config.toml
d_model = 512
d_mlp = 1344
vocab_size = 50257
norm = "rmsnorm"
rope_fraction = 0.25
attn_scale = 0.0884
tie_embeddings = false
init_std_up = 0.0251
optimizer = "muon_variant"
lr = 0.0128
beta1 = 0.95
schedule = "wsd"
train_tokens = 862200000
dataset = "wikipedia_en"
Each number is 128 + 24 x the weight over its row's rms, rounded and kept within 0 to 255. Layers, rows and columns count from 0. Numbers have three digits each. The size before them is the row's rms in percent of the matrix's.

# layer 10 MLP down (transposed), 1344x512, rms 0.267, rows 1013-1084, columns 64-127
101:140114098106100127176133127118153156133121118115083131107142091134131148136147153146113129134117105128089129103145167128113122153102103130141125127125182177146157162156129146108143126138128129
112:187127137125108108126116110174091118134096113114125091107145108101171151096148134112121138098110128174147128148135124106115144172128144114127129148113088205151103081097124179158145105129117077
105:150139166111124122144122117124133128139119134106082117155144155154072139152135098133144160114122106143142122120157117126117150114137127140136147118164146164137123159156080121154132178107151110
111:167146151157154173130106121107129170131121173073144123160167099103130116074137116173122124100150109114147148147138136090151134093165090153091140121150171135123115178132134133139140101142096139
095:087113113152132154151134139120086177110148086124136129129132168149152153081153163152160110097126129109142152126142112167109130131082140136160110158154130114120144103133106162126092127116152152
101:094117142145162158122127108098126129134168112143095133113095139111112080108087121106102078121125129134110123099107151097148156177145136133092109133119110144144142126143092137124128112124139132
099:126134202144120119137183162115152141119154105093090143160093141111134182147091158109117136140123098106159127175134132114169130147109129171151153149082112121101107154139118184133146058101142169
092:138078101135126097144126125075115143124172148097111126159122112130159119122130148139162133117091125115185097176130155131150064137121130122125158118127142125112165117142141138149126110125108131
112:102145169101113127184134142116171146134136123136128130114082101132143154145161101136114104131091076157191146144154146149178134174086134131135096155169125137153095106094107124123115108098086152
087:100106100126164142167178112118172141085157094112096129167092168127146134126147109174160072171142156148127115086129129112125129116118131137167096080123129143177105172116155129110164073134137160
097:110120127117105107147127186140132133096118121179118130114148176107131157112154133130130131113106104128140117122152153103132096177145120169128170149124098130120139106165140120115135111147146100
091:139141096129108106154121123104160110127106143109149161167131161128119136104158111149175128131124135095152144127136176139112133134112134106128105131119116116156102094139169137113150161153206132
100:097162111111107140130157165119099140153145154116119089126147084103114127132125129136118156144118127104142151117084127137071107118095132132125141128178127146131183158133094121124121141096169109
103:128139135149123086157107152143171130115161141185096104133085164145138129127157092159165142144136097132125152130126130125113126127108104151110131125143155122143153174152140152114148108135119100
099:110131143082079145153147172124184130152133114174113150145108128127114134124110148126116132123093141148164155135179140125141161122114124145123141137112144143183161141120074145104081134132109089
101:193101151145168136148098113090154160150121186135157154125101159130136107145178133148105138107119119137127135131098119112149126108169119126132145122141111127092149132100110108158106056143128122
095:096125095119163146134084076124168100115151102122128117125113118167113153162128089119133149098138101131115097114174080147166129152130137118192120142131109132158099165146113189125165144135140104
109:117147131089148111159113155110121098128117139113108110137094177157154128151137140099141147159116151101112146102148139116108060128123140115084171158086121114149132153139115120105145128098080159
107:140118130123104161072118150145155104104096150071162110143116106136125158126129116139143098121129136131130131148176128156113139113130096148156100155149170160138109112123090112119134121103108099
101:150145123139131091074106129128130133140125167090107134092116152092109149151151117171114106105094122140103129081124113130112142160149151086148147103143114135116092126100134106150112127130160136
100:166132135086081101084135103168149127134170137128114166115092146129106088116152121151146173162130115115131118139136143074136108141136096126132107106134151114135140139102075138121139173131120094
107:172107137128091124156108127117179091123130109120160160161105113097102114123121106107132181150104125164057142080115140175119167131130113112123152114128148157146142114138160116133119116137070135
098:120117120124148143149103168132170110082119108124104109128120122112094141115132127095140129071141106132112130145119075139139102173105116133126137135102163125128129111148128131100145075126145186
102:091116112134122129129108129130190089140108151117141149143119097184138163121159131102114117137098152093129141153113150140146153099138166096097130128100179130136132146131141098124152173145153146
099:152142190093094133140125091156177156130120106084139093127170120121122120168091102137114132109126130103104105134178088151118104148141132105116086166113120115094152088143146120114116119114125081
099:106109124119186123124152107161131141119150075113097145091164141120096137118124120093147112114132068143106107137113129078116161139176150132147124144178152110103127163090110154106125139098138119
102:093146092113159127098116136130120129096148141165132162180130138173107119116147078108141133102112190123115125157055157126122131115155123123115084112080136169167150114090139168140092119122097093
088:071148151100149151141180130153138138104134087130134128107094115066153151104068146139117135100117099156128136152161119145107124112122148158145105097157103131136141128104156132110142136160121150
103:136078104121127103131129151107122139134149143183150137147131144145110166147129142093089126111121137100170090136152157109156131166137120141124123125130113113103107082118140094155111119128136164
115:162146129110133175101110165151110124117155132110145129132160128160143106107135147120078147107126062100132138115124144142130166130134119089138176133114134161152103139113164165134122131107109154
099:127133114175118133108103168092106145133155104116098114123146109135134137087113109131070158129125103124116120126132135116102114147095140128130142088110114119174170104107140112146080152099119145
104:147103140138136061176148121105153104130147100111178133107180132104120137097129131126161103093121110083117128111141132115111117147137091163099159085154126154114142112154122163136159134112119168
099:159165115137158121182173145126144155072154076113153121163110125089078093130129109150149156125111093115141150156131128129094158083137145137121159150148130120141095138110120156075152143154120138
104:147133098176143106107098115129098157105137102091171132136151140088157119132178121118116115139114116113113158145145119131121129096144132130138148142111115148150122117160155125131177119135125115
103:045102127163134176123118127116153140137128188129169111169158086094127101123126180118156112140138135117096147093103109152117121091133138089175104154111170120132141103141144100117124105133136159
101:133106099155118082128132133118116095143079164151146118128159114130105112160122143124110110107133147134136117099107111121110088101155105171122168141142124082141147149119122157109132122123109106
100:135121128125147149140140126127112139101108106142113159129119119133176120159140137130147163158110145150147140118144126115120118146145113112126136150122133139086091111142094093113138103119125130
105:135124112134146122150108120084089106168127167090131137119128148137093145156129194096112130122165100133109103111118119124147105108128122129093103122106132113156084144070111126097093112132135122
100:113118095156129143123131111112162101140107144146107172124133143144102156126144145144156113115158147095172099122147137130125126138125145111079123115104118089102079107147149134119075170128129142
098:105128106137132085130142167140140135119082146110115084149129088151068138086123107124114125138137125129075145124136116127132137124101111145081139094130153132113111134095137081141166098106088124
111:117075152128126113098150172126117104142132157118113150138148130117123126081103139094104088175133119118149177130098127097102084082107141180133092145162151081141111133122101138098148127152114113
102:144130110126113161140150127105152134132112136127133113080135155146150151126160151103096088133132154106168087103151170093086102138153123098135127100119103112093124127119126142100106076109129102
103:137150132156177117163095155150164146112164116118098141154094135138113102111187137155160132138124093125103108136152119133133175109113170109141123143112131112137131154117142097102116092127134169
106:129112160114099133109153116115088093120037113127110133163152155126133135179141121150126093139125133141127124130169114110096123157111144128112148161111134084127121146125114168128127126135094129
102:129117109078108156140136122150102113152121178110131155135096126108117148122118136150107110100137160114103121145100139139139129173112107136085102080128109139147160162144136100159124142155142108
100:119153104152116106096133119146154118103112136094137136161178086139111173103124149153141116076101135127109129115161116145154085160127149185111134137179160117128110132085171115146144114126141146
096:156100160159110128112093095130090131117171131110124106129127146115126090129170148113129137158074093127150119124108172142130122170103158119125105141124127160130096141130162133133156099111107155
104:112108112093126135150153186102138125072131161157150093093112088142124131165093136140065099141167104116147113144165123124107147138113132105190118142181148138133157133109149150138162098139098097
079:104136130151118131157085104115130136125099115126116117135137112089156117153150101116161127136128098133136113146120103124192107156139109113137124079151140132081142104106168135141135124150113150
099:158106143112071141136111117121117161089125129180117121148077153107175086139110108103140125152123100104122157147095141127141091120117147165088115126106105174139103131165089132131121147140138125
102:139118123154112134146136110140124133119090115086115139172124148132110132109106147106131129156073148138083102103102121152130151115135140133110156168120141143106155129136102129116111097107084132
098:184125132114113136154144164121201133141102080131131103162133129147136117105147101108139123136147144104129066139102115138114166135094147147149163133113081108140148097111112162146107106145103118
100:158136082148079105149082136142097143140130125105166124115149125147096129164103124082154105118104103146109102111108121119146132177148120097144100134123167135103124096151116107158134120089125097
100:130140132117115108146074108134138134123119124121132103153125102114133123127154127120115131122117147072127114148130111132111136144159107172125132090126177087145132109088122120129099114174128145
099:121098158109131152124109164142157112143065113105119123140092125107115160154136132126123117106138116150111158154114097115157161139076108115110095087154156153112069096112130125149158123142086123
101:120119125115105083145110086106136143090146078117127118141168146108103139161141118186109138133109139109122116136099159188101153114135124088141128158097096125109150153119102144170135152102121126
098:126114137122116154141148105109130085093101133179090125171109108115135135125146137151143133136121143142142137142148084130147146154144121144093134137123162143135132095136138141120122128142133084
093:130142085132130098114138137113100074145151111120127100159097128102125127126155090114120126134207137134121101098186098113139123114157150140135112118075125126129100109123093157171143107119163149
106:158105093139167121118069139098145155169143118113155116078103083107116148131100145133151122081120113113165131100158115111124094092141149132101139154152111109143159117132117157103110133202125126
102:105096109148140110144074127140145118100112173094111161155128152112123092162136166133155127124119177129124123120116161105152062132121168122151092118168129104115156124095156122126087118161145147
095:127146142124135111100163117119122152126150144114118157162097130140075121162132106162186122128116128084137090122091110100079111127128157114131076147131127136162169130128136189102157133140100136
098:157127175125077122139140149114140112143145140125115146096096150141131101072117129117146139130130130166096106116081123094134165097140141119130150098131121141077143178146135152126125142128105108
102:177166149105173092075115158134134125135109125135112100137121097122107164158153158117095133113128151136118122138171132122100143123113153139104140129119129105114109153145099144133145115160133129
080:145139130124099114128142122104116114159095159117101136134101114121102088138131127098096152142100171132150111139133153157113163139170135109138164138128139136154139053122141128103127121131140151
102:145105136121156107098090111129145133110106174103114149096139150112123129121105113123151077135155125106151091099097136087099119144109086151116105162112139130119071133157115123116147135116058163
100:124129127118124161106125138140126147133112130150166168083139146129141145119115119113178105119142137082121097112164144107143110148165137169173129155138119129107116135132160103169104121138136126
101:070098086119094093117109105118169123142147116163152160080120146092153144141144120122128112157151132151080096119137132102143107100130095126107147161094114106122073136128093146055153138173108132
090:095093136116112113178109108148200109154128136099141136113154117109151125112135116156129110162111167145129144146121129095141179125154146134170145149119148115120095151107129120109087153149142161
094:136165096145149172128102075120124132120165084157120102156150126123093119097132116094163098140089134136111119140158141118122198123135117122128138131139122123143135120181141126139106155149162125
098:136114100110123155161136110136130131142096126137116136111148114141137133163116157120146175094086132147123135170145124135115112096122120132136130115149121113129055102128156149153133138154113135
094:115112136129109138123112147151151148173104110189121171127101102161132116125155118145094156110119134138158118115066109109129121144127114137120124150165122120140134130100125131160108082126103145
089:111116139095119096109132150145133151141092168177131118138158128094123099109098127079139145120144137148142111109142072161121124102140158142126163117105117158109106131118151107158115089134152119
# layer 10 MLP gate, 1344x512, rms 0.215, rows 1014-1084, columns 64-127
110:097109098172134101119093097076152152146121134112120140121080146180136159146129125168157170106150216154125136064150135146105116130107138129126136106081126173136099116136118166112132126142126147
101:123116123144119153109174146133104090149161140097143173104132089110129146151158121142189154181182113142119122137094127124146117143139126130095122142127121101145131135119135152098088134101137139
108:098130127089110143122134155128080178139128112103142176111101082123083165174142142104148138128142142133136171146098094167071163137134109091148124151138150116132164137090082110130151136125103119
097:138099099157156130114142136138123132178143088170134104107132151134166157100150145105103118148098140135140128118129136120114132109137119146145117110123103165088090114139157114092173090143111089
104:147114104106108141184116126104123174136126143171089111129135112186132154144162135113122152130128126097154109148096143097125120150129145094114124158125147166148138159136121153078175088171125112
099:131149145079158143123123142135141145115129132110133129154134142151097146122125148149129105136122136125126146151179138112105117116139157141149156190126130155171135108081150112122152121147098161
100:141169138129129132144129074097116128137141142139129130113115156152118075120132122105126134128059121147132162148103086145106109088134129124124097139119134110109153135096113104103144122127141159
117:136148163158089131098161139134074149147124126140151133138153142113140116104077111124160116147187175132068123107080101134101134170170148123110159124128146112114135147142135112067153103101112169
097:133123153110144133153131149093129155118111157121105113089140109101113112170097144135108168136140145127089142117089145168137177124109088143102151104123107100145160120125131103105163124154136134
096:132103189140186137122144130179109135132138132165122162135156134134144126123143162104117141176097122132133115138147109108113104142128104101139108148127119197149103189147184142114110080134077113
098:115142137112107164139120122130170110082139111157118195092151108127106135119150129147122136122099093182085099124129130123151145127116142137126107153127120122099104147125105084181123147118122184
104:104125133116107148169126169138141073105115127103131100090133115092130155121130148132133197156115128111127082079114126145139089098151152135116129113148117116153159175137100180131119156145122107
102:123090122123124135136172117163184187121107136169112135166111169173129148148112108119127169097142159121115113100147144157135142122097102094136138100092123101148169130113124080101097100097170090
095:136089122118101115136194145051152108092125122124102154137133157170107119109157093105098130131142149130147172158096129150119128096121111136140142148093126134135199149110109109086104094107123111
101:161117157134125130122078099139171186128110174093156152137113107116129164162131088128162155122110164133153184145123129154158098142128114122148119126117135096132135150089103131146127106113146140
091:140146147175122108191119129179140113121131150130164123173163119133120120163195128104118124096144109102124130150121130125153124170122187133107129096166089136105136126162153083138159130142114120
113:121164134157152146124129123125107162107121143148092171142114104120109116152110173111147137102127099194115144135135124142089156124176097106120102113126139101085178143119093148138147130132116082
104:089080115131108136167129101120095117139128163129169129120109118118099139117142108121183155166134118177117115096124097079116109131137152114137125117147108090177113125147132177130150131180115133
105:149089108127135117160106125105143099158083118143171118136120130139126114151156132113172133124136154183102155107133172116100131161127133145108121121115143150136131124130106097127122146080117128
104:117091098103156123149096157148128108077147147107171134139099161115168154098136146160099147126181117152095106104129132133111140095135168136143157159144103088143120155085156142182132136129117126
103:129157145154128116089138142112104114155069111152062153145137139161151114177123105127108099129134139133100082145143162142154135124110106146113148148110160108144101148129118115104118131132144101
105:138158114094080125143097113099092119149141142130118191131098103147145129130111135172122107173124128142130095105123132120124147118144080152102121106138111126138102104082099120133127115117117112
100:131118121131129146135138115149086114091177127100115141149135125079176110117169148129164133141120140118119126129164138102158125153118168115116084111106159115122146099143128158168086117127088126
094:127156159144130126164148099156116138146146117108158081115103119115129121142124139144149118110119156138130141158074127140132103120156162122084125132151115141123141116158108156087107103125134128
094:131125158116096117121133135129133117117143105143124095129165126106102150155140175062106115150134077128098098101099166117141182130133126109126173139090169108128108132090092123128106098121129091
098:120131131146111114080126089150106134149099120129143128126103137117154118159129152170106161117120123142167115117159145128162131113100130123098124154135125160126123150099136141101130109155112118
105:117119116095150119125147148142118127148180098134101119136151144089101183114128104151122159141135118136150105148168120115137118128147165150143111092109145177117117092110118159125078112149128151
100:113154128152120152100143154117105146140121137095156119171147103133139152123103134142128131117131136184091099123143132159142122155154133094111153114138093127169156135108148155110129164145108128
146:124143113097111156092108169128124124129134126134137144125141107161114135094152144123120102134127094101140111164134135128077134114141178114145114149079141113125127156088155150115158125119137123
103:150117091122155153122112151094140152154105088132147069147151122150143147114151159122078156132132119141121156140136168108153095103088155130108135084117086119156146116136139093117151123122153154
111:098111140122130102114163149099070091099083115148124139192137101150144132125124106104143163119146171119145107115139129159132109111130106150131150137146126115140117155159075151162116105112061121
099:123180116128136145133151149134113133066148114134090099136133140128077129150167122135137124112134082149125106102135117091090132132094125122134083126132069166123129130116129131130099111144141050
103:094157145050112202179127152157140154124101108160136160114116118124125131135146096107141165134119078149124133121123098171145124143167147085123159147092119132117149105113151128138107103102124145
097:128162129121186119114143121152118133115138131172140164152115149137123155116169120113116105128088084130152124140123142127143114178130148142101128112140121114103137137136168087115113117138131132
103:064101092138137103117132182095138082093117144121123119133123106155089122162135114150097108163125117115157088125156132123130112102150141114159119124114130165169139162161124164139158113190119138
099:153146139166076115126094129131112128119138132101142160081091093171154128144145150107129144124140118165116153145128135156153131112118142139110083162099107160122127127101141166112107130119126078
106:154110106150082121184146158099134135145089139143160109138096137091136148175146123115148108135132136089112088148153132092116138140139130156140181097117114146147128121097150132086087119122079114
097:131163133134137113174129160131147110148119167117130129134146141140106142090170114150113133148131163134188122104169114128133122105133100151145108142126111102143123172171132099110132135144111151
100:119108136140071144129148121126121102155130081103078138154102147129157138104126123182141161106156155104120134178098137125161093124104137098122086066153163097105137137151135141118118086184152100
106:130136148144160146125169143124141139104145089128130102097125172159155193077109157094151139140147167145112136068149169130103088116137108152122138129140105104138117142125108156158128128196135132
100:111128121131108087181109079127110098142125125190083111180110097142108133114118099124097114111149135136150149128119132152111136128102117132124110163081153093152130139164146123129130102154108122
099:121136148148123115158115115130148157173127136130116135163098119125114122113145127090158097107107156158143128114130099126135164117123150097139117120094157171095135128112125101094081119122122142
104:132105117124164062125159169128088159165128138109133106137125153140075138135132133103144129093104126143140104129131109140121117169170144111100125092147136129123175124097124128163151133163099130
099:156122151123105114150184132107144111153143140113141114147160125114164116154145088130145109112104092155093103111117144122105118152074118128130135114126133099119131113132127110118146112098111084
102:124114070108099161108155123145170118140127119149140084137105132122131124136136167093152137074112160122124117120121110102114096120138164112111143172134117145111110112148117142118123132133133102
103:124128128131161110119101114144104124138108102132123106119171141104132130134154156173132087161153108154110175156141147145138156160167123120170105136104137133118095111122141166140129128147112108
097:156140168134114129136135123100134140140138133173159139103125161100093118077162079128122093157148152114124137124154128127119110129118144136148125092131116096099143110087132150114129131129112120
100:070088138149115123129084161144106112112135106125145124159122141099143102132163122099129094124159160124166119184100138145139119159131113141104141120092158203120151095133139176104088101174124152
099:126117163139103111172139160095117136108151173148144142138150160154212137142138101132165116138136124171117122145055116091133144140176127137095159104090135107123133130131126149118148152153114151
099:098099142109099100142130109086141161117130150123134119120119125108144089083143168131095127110121120159131108108152152132142104148120126161098070116113126142164120136143130127123128130161140140
095:102128097127136119088060137103126133137153166121120164137115144104109120156155124114157119096121086146111137131125129149145156123150122150174109121145171116141166119135126128111139139129126173
099:163181144184135148146115139135113149173126125125048154072137167119126122133122111127185125120136117142137091152154127124093175167130176148117115149081123140159147116146102113120140120061132119
099:169148167165113137129082143136107102148121138127073097136124131144096193120144108177142147133117121108124138128142128135104097138093126125092094165162157149177137167152146135107133169140112151
105:107139124176142095146164138145110116139136090152109157163117122106086146144134117134116127132165126100138174086140149139121128098147122139137165130145148126166139143134137133101124147136109118
101:115111111104110136157155090157112122071142109102117133116119128108095111128170118141091118148121166141124116130152140141137159096146133091123105168136119139133181112121146127152120099161150149
098:134121159137154090114154125148168119114122093147144132145119123114080122138115149104108141164102124147170134116160128113080127117123116123160100145139120179154091170116160152100107092120130129
094:118109132100146149108138108162078124074125096139098084135119137139120136150157162146111088086130204131146116100140146116092115109149179154120140105127112164125111125144115084110152123119070118
107:133139130122123100142132101108116110132130102132118141161165126066162140127145157102148129148111100087145147117156106159112133143137139098112126117124108129097131180097122163113120143123107152
105:092112074128162113155107084139116105134141143159158115096134183146122148109105174151141146120113136152118148143110150108174095118120141099111177145133107154129108158106119160132136118166124130
100:128142127146146143155111114146080140116110135136146109164110122139123162145107091147112139160145135182114125135127126155116090154143146102110104123120144104128102143126185179099119132094101145
100:133201127115137163188136141163136135126100137164169130140162136138162142130109152107175142101101133124111108124130119122144117091136202082122100141136110161121120125149124136135165148112093143
100:131116142151111142114122162103146104122181167141099119178155166108129108133111136133124104102149132112107141171081119135095160149177155179137148115142120116120147119119128164108111083126106121
092:136126114131126118084110095138125118172111076107146125120111149127087120110158111145092136132129127107150106139138127077145129173126104103109108110110150115121134161093132125080119142125068116
099:130108128117117142125157120179135135137119127150109182148141072117145126142168073109144122125100123108135131172128130133137080115089152114099137141146124130126129134157123147165132094147167113
100:080142139142095135072170103094137112139115133113074116115122141080098123126110101172145136159145132148138148137131153121113108131162161149123181135129124155111131102137149099140132117122090100
099:139127158123085148133137116101113100127098116122137134138102114104109138105114172141157122078117139154126145145119147143106134152107118092146131198098126144141196124142121154120112125147101144
093:118130097117074122079137127172172150070106160152119157131121120115123113099123124115120151137143124164163121097119155127096117079080108114117099123131126119151168092156136099124170131134131138
094:094123128153106144106129078139107139139108101166114143106157083091158115153125186124104092089162141156132136114140117137150174116104100113113072141167132135112140112146157118137152124131137137
099:126139104120166139093128140090110121124093101159102138111092123129068143098180139130092123097127139149146136140160115089174108129114137168122111136089133136093114168137133150111113191106126132
098:125141151134160169117143152126112088179118144123105160105108091157167132102164094125178153151125129161136111139130150163140142156126129112135150171141075120137107109163133113107127149103123138
100:119127123108143099131108139093130131088121077094118133149144150107163131135133117116144105162172166158138103124136123108088096136095105138094121102125125077155145140146129105109115121134099153
# layer 10 MLP up, 1344x512, rms 0.221, rows 1014-1084, columns 64-127
109:105130138129101112108158128128133121145113117114192176120113104128107161132116160166107133122101128167097139096118107168105104117143098136129146059130088163109129111122157141166097083155123163
104:144119130096125170120145142107164114103136138129074114123128155147075109103157113139139135104148087097158163122140083108111148155129110110098091145087129141098092155160137102134175101123091116
106:163123135136112156097127136125090127134157137102124150159161147158121113107144121125125157121121176119129145094154102134114140123146097134098108122109125129124102163119084115133110079154087143
097:136168107122181111144094150172148129122138138141153115102111131127112099115108109156100015169161139137146109118142171135140110169162111136097122134098118117126135131135131092176097154155130105
101:119084104084128130115115113119086134145096164124147118122123137104120096084123142111121103119168134109118142162104110114089153110162124145130153162112130109135147152182150124104147102116113129
099:147151118127085117116177115129122132133114132128162129114121124193158125131112101091118128158080114107171101100112153120140140115116143111150138117133162137136122130091136097106149072173102097
097:125108147089136080142129153131144114104107159102162142134173148162110107109098117131070121164103132119159144136121117145147115141132094124090151146148119171149140144179191116126145150090118143
106:071153112134106121110144123187119157162114118128113162095133131121125155152144132113098118122144092085138122129126162134122122151172140106137114132131105108082120117122088121112159154131104121
093:130150111157120105154070174118125130090114130130118166089105133092129121153155135116128132120200151111137118098079169139086143108110140146132118123124113140121141114131107119123104142119133104
097:149134131106112099096111146086125127092091115105166133092140129103121095115141138116152098130095130134113097155117090140121128140171115180115143109126110159129090118111087108108157124148172110
104:173157128175082104123174163095158113099116076151160125129173144085069148154146133145168098113125104139128107095102145126105150132142132114125108178143136145136095128114142114157137155131153100
103:129133137134161146124151117103090127123119097111109108146165137077148119138121140141145176126116128126126119086090116130134079126061110166117132163101106125138128148199109115106106121134128134
103:109136122119122132104142128118088131105180138136156188124159127113095163150106131112146132062164131109131143151110142097121145161152145078155146136125156135130111132119115153135134120073135134
093:147118102100144119111149132135105129105110141126087129128156074089099143103129114145122135102145135108132135124106128139117088150128134146140147114111163135103108166139126112117169130175141133
098:155140141119143160146075166131118148130156115109148127155106118090106126113139105121126144129130126108114148141139138125159131141143169149158105121203120092110126103129119135129161130112103142
090:113122162118102152123125125099132102101176142077121116130147134135106123110126092105102111110100124136163092140139116137142106130154086076188123170124114130129127128149111141126104153141135127
111:182129118133141127176128146105143165106117103154116046135112161171109138114102136127152140147113158093105108156122123142145104123106123140129123112100123160118111089122086141114135100047174120
105:150119097121119169101091126165126094146149084144084110120121148092134159130120147092151123096168153134139107129103124116124138156131122134135105148104113190140146124117161127182086137128151122
099:141156131124135129146148146095164127121140135129140087129092126065140121171140112161100156112109128096131168081120117127124204104149131095148164094136140134127132167083116126105131128163171114
099:161160117095171117110164133139136130120183146096118150090093110106092114133135140134137121131093089111125139110134124151115162105116129135160122148140115104121139134087091107125150136137107144
102:133112108127045131170110163118160119140210137133157070127163118105141127126104129095134115144140100138083112146118105169115159118152115072126120128096111084143162109116125121140131150173087117
103:150158133135103138128136109176153135069146156115137134119124107095098155129104140131131120129128138127150116106151171142104091143122118118108110167117158117101148130101096144117105136125116122
100:095142158155162114135160127139119120113120102153127120111127141127106129101140098144104157140173163133117134174135123095086131058145115116162143144115147139115077179128146101106108141100084088
097:145134129099128131147149139141105121147152129122147147089170140126107096131132110123061179142160083133133112110127133126165109129132085120112107159122133111134136134134117142143140096118133116
097:144103120145133128152130106111141173173105119108153136121147125146091163127140124104169135121148088130156084132109094134098164109142187112134129114107174152101140146089128134139171135134112159
098:142072067113140123099096126119127113108143112148151131128141146171134116161111140140109124129135124176104107107154140129156110088138134162126167106133158108131124139162112130117135113120115092
086:157119094149121129128057093089150133130121161107106152144130147181113127132156117093128159174134153137157107113110115139121124120146132096091162135125159127120135145149131128141111124108144120
100:178124137131151165112116166111142130155127132156135090114141099105136110112107123106148134099129109129172102129112119122117150152137135117160165158121097111085173120121130096130161126085168140
116:108103096171084107175109089145098148131123119111136121133156154074132161165117118116144102138130158138109152088168123076133124052124100177161117121131151162083149117156100097146150122137121136
099:142191120097127132143124148120159125089154085141140116141114125106145129070121115121093144110163154086089164185189155138104113100137133127092117095100123126154153104132109104189125172097167144
107:137097151109117095120156132129122107128134116149152161154146128080133102135115097127145156117169116135153124090116168130122137108130133139147096131142119092158109150093125163105135125141108139
097:075119151150164123172140144129166116092113116141121116137118113111137128083075126145134139151120126132095154152160107135129119108135096140157125109160151135152113151177168124131136163106140130
102:128141107103087124091089114120124095118145123125186157144135126136121121128176188125111126125137122126112125154113144172111144110122095151142107107106106104128117122132154135136163163141123145
099:098106118129106136129122139116151091136112123100155146146110088151127105113135156125143137161154098126101132116133097094147110107092121123139152124141160144130132123139134158194146164117094129
101:155126104147117122133164096119091128143119145170149154137104110171136118111139103132079119138137122117117119103138107149101118086096148134161139106096170103143130105133140134128142158114133129
098:112116155123130145097125139167111131094123083147132150142125115119150109115117070137119105150131121112145146112144122116113111184121089147088127174041122121137115131132174146167099079176114125
103:130157118133177142157133105147146075144153126174128076110119110109133151115168167138121140124118113105090112124097124119120059092119156131107106103093104178167105143081105134092101131144112152
096:150100126143150149103154146172131137129130177149164121113116127146151159126127136089146139150132130133189118141112160121128121114085124173153113147130124157121107079131133155111138111123126119
101:141136090138124126104155108170109134092107088107079117143122079143161107107125101155125163155141145138131177146118114090145105118148127126119099111140119101126132107137132166157157114138150121
109:161154179110131135113159123139141150129131195134155153127140132099151106078138172136085143121129116118191162151090133130103125137116123173163107105128094112149108133068084154136115178083118127
106:113122122120127104151128110128160156095110133121165148121154125143150085137108125104142129150098175119148139129138111129102093127124142098146135095163077086120100130126146129093141107153155154
099:157120109125160132140084192131151168138128130143109072142144114161102128140162096131095137145125134117148122111143137144120102120094122116150104094148119095171131125116141111118142160104123092
107:142163127085092151123138151134111107132082122107151110164086143119117116131130135123128102119131131132136156100118150121097148131118144098102123124127135070134154127108116116125092107103140147
097:142085107117114133129173162154117142098114115100124143125144150120081143124112145133133085137140085179136163134117100123159108142117119139152087139113140138161124151130126114155131112134101196
099:113087152178146113125144161136176149171152148180139091116148128090153100114161157109131110089112129129114146157136171124129198138116115127158147141154094131137161107145121122114105177099057161
107:113133146108187127123113109144120126120088134146138137108111134144153123107166147077118109128146131146116173171100191178107115089161119083101139138112135125116094136149156126097151126097062176
098:110112189151177122119139133132124124088117118125101137101128121110107095159131121156131130097145100101138152100129108122152183150114170141159135145143103131122126146120152144134137117135100146
096:151158198086133102089127146131151126135121133173102130106146112137160178132116155148105126111079127151049176130145148125118133105079148131101106163165117125152082121181143110141146111095148135
098:145152141166084105123121090125148148113137143159142129145141130129160124124171150094116112092112122152137128115107151093139151103117153165086092143115147182150112115129109141088124180137110142
099:121107105132127083149126157131131162136072155094162135127090103098107132042136124093111163117119146146145140108143145136165104173132107145142093136120121144155135122157149112117111173157120062
095:175113123168072104193100173093154144131127172140166178139173113171082156113120111153131144104106144104124115168095097128104115167095141128123133151114103115118092106129111114125146141114104083
101:091120146148154123146151106074097162131130082104114114149082108142115138108102091176154123135146165099124184144090092128120134151123118135096131152121134183138107109129113103149125131155122132
098:121158130117131113130118147104120111171111112141145131113183113120101089090130107138107135172117108107104166092088116133145105137116103147099103144150157144091143109089106107134097093128142153
103:127123140179130111149154161125164110139137069122113127136099093114126114145100107099157125142178097115113091114113122108090100125126190150111151123140141127131147147093134156106134104154146125
101:141172108132122106102126138134107144135106084107126145151125099102132132140109113138113108119115133172106109141121155204134140134136094097131133118113087148141132146122030107164168156124116123
097:144107144142145142092139138135061123131080133092160124131119112137137140125100131138170136158121198101115115140141130143155164115141156135108152152114164143125113148163112129149163107117128128
095:151179129078123195141082157092170121134153121134126110171124139147151095144116104092109093121151107134125084125135115148135140120116091123212095118158113123137150109152136139112129132133118137
105:175144108120140166145131109113134148104142133143153079096088140128142146139099140117170117124125137099140059154150149126079092117153086093118085170159129141154106139100121167142116130101146152
102:137075139091103101137129139145126113164130109139185135140144143145106132082153170163145147126138133142107077147128097103143163157131127118115179154114085113148147151151111139113161135085159142
097:134132106154126135131117098165143103143081121121122124133142155098141133175125097142143179123140130101136126122162137117151069136120141093134111110124137123124141098170121090129125130131151140
103:153077133128047111157166138087111112121172135106116177091144167119116120111162092160158115157146144112145153134130150099133158138125141135135174113107131125139173138120118124172091133153143100
102:153138110088114097107090134110092108119132054149123120155141110131114125131141140144159125095140090082094154110115162095141112119142192190170126101092161121103129121142166110123103091134158107
095:092104130101170159145107134140142129092178076174156116108121082116137129151160139118099173109145111148144104136132080131155142114098146132110120172145120080122115129115130124149096103131104108
106:144132136140131115135128139155105105161099115105132151135102114149153139134126117146165144114133152139128044096097120140139134121091146108154152092102102155109152144143126125137106140081142122
100:093110174113125134097126078120123150110140070136139141147133175108119168122131122161120149094153131132133147148097136121099124129135130112130143068120111125163121126155186135157108095115135127
099:115111124148111149132136159161137178120124105110140139118126091176098106137086113112099125153124121126158122167113129104095119114116101126163157152115094137122122108111123100137157139098154128
096:094162137098139132158143129122122103140127125074111098096121138122131121130143110165174123145138148096106148127175136118151134154136158168117145150161126114159076134098178123109162134150113093
100:103082103122152148142143145176158136100137139124125131137156127115178129155105180144152093142138135174090123132103162122141161090102148117169114172156121158149096113148128102147094086119152114
097:098136073103169118106116174105141155102137150185111141095109073146095132104088157156139202141086169136122101136148113134070139161121100118115093118135118100108133127123139109148126140146115130
096:101176141106159114153125118119171121152122147172111125099116100151122124135160099108120158141140146142083126133139157140102145106115165097099148157171136180163146125124111142170129122101124169
100:115120111139133108133131125157173173146128109109155154168101135102103156115131165113105066120110116152117179098123162123107107117137136097127105117144152106152133120143112132123131125164137112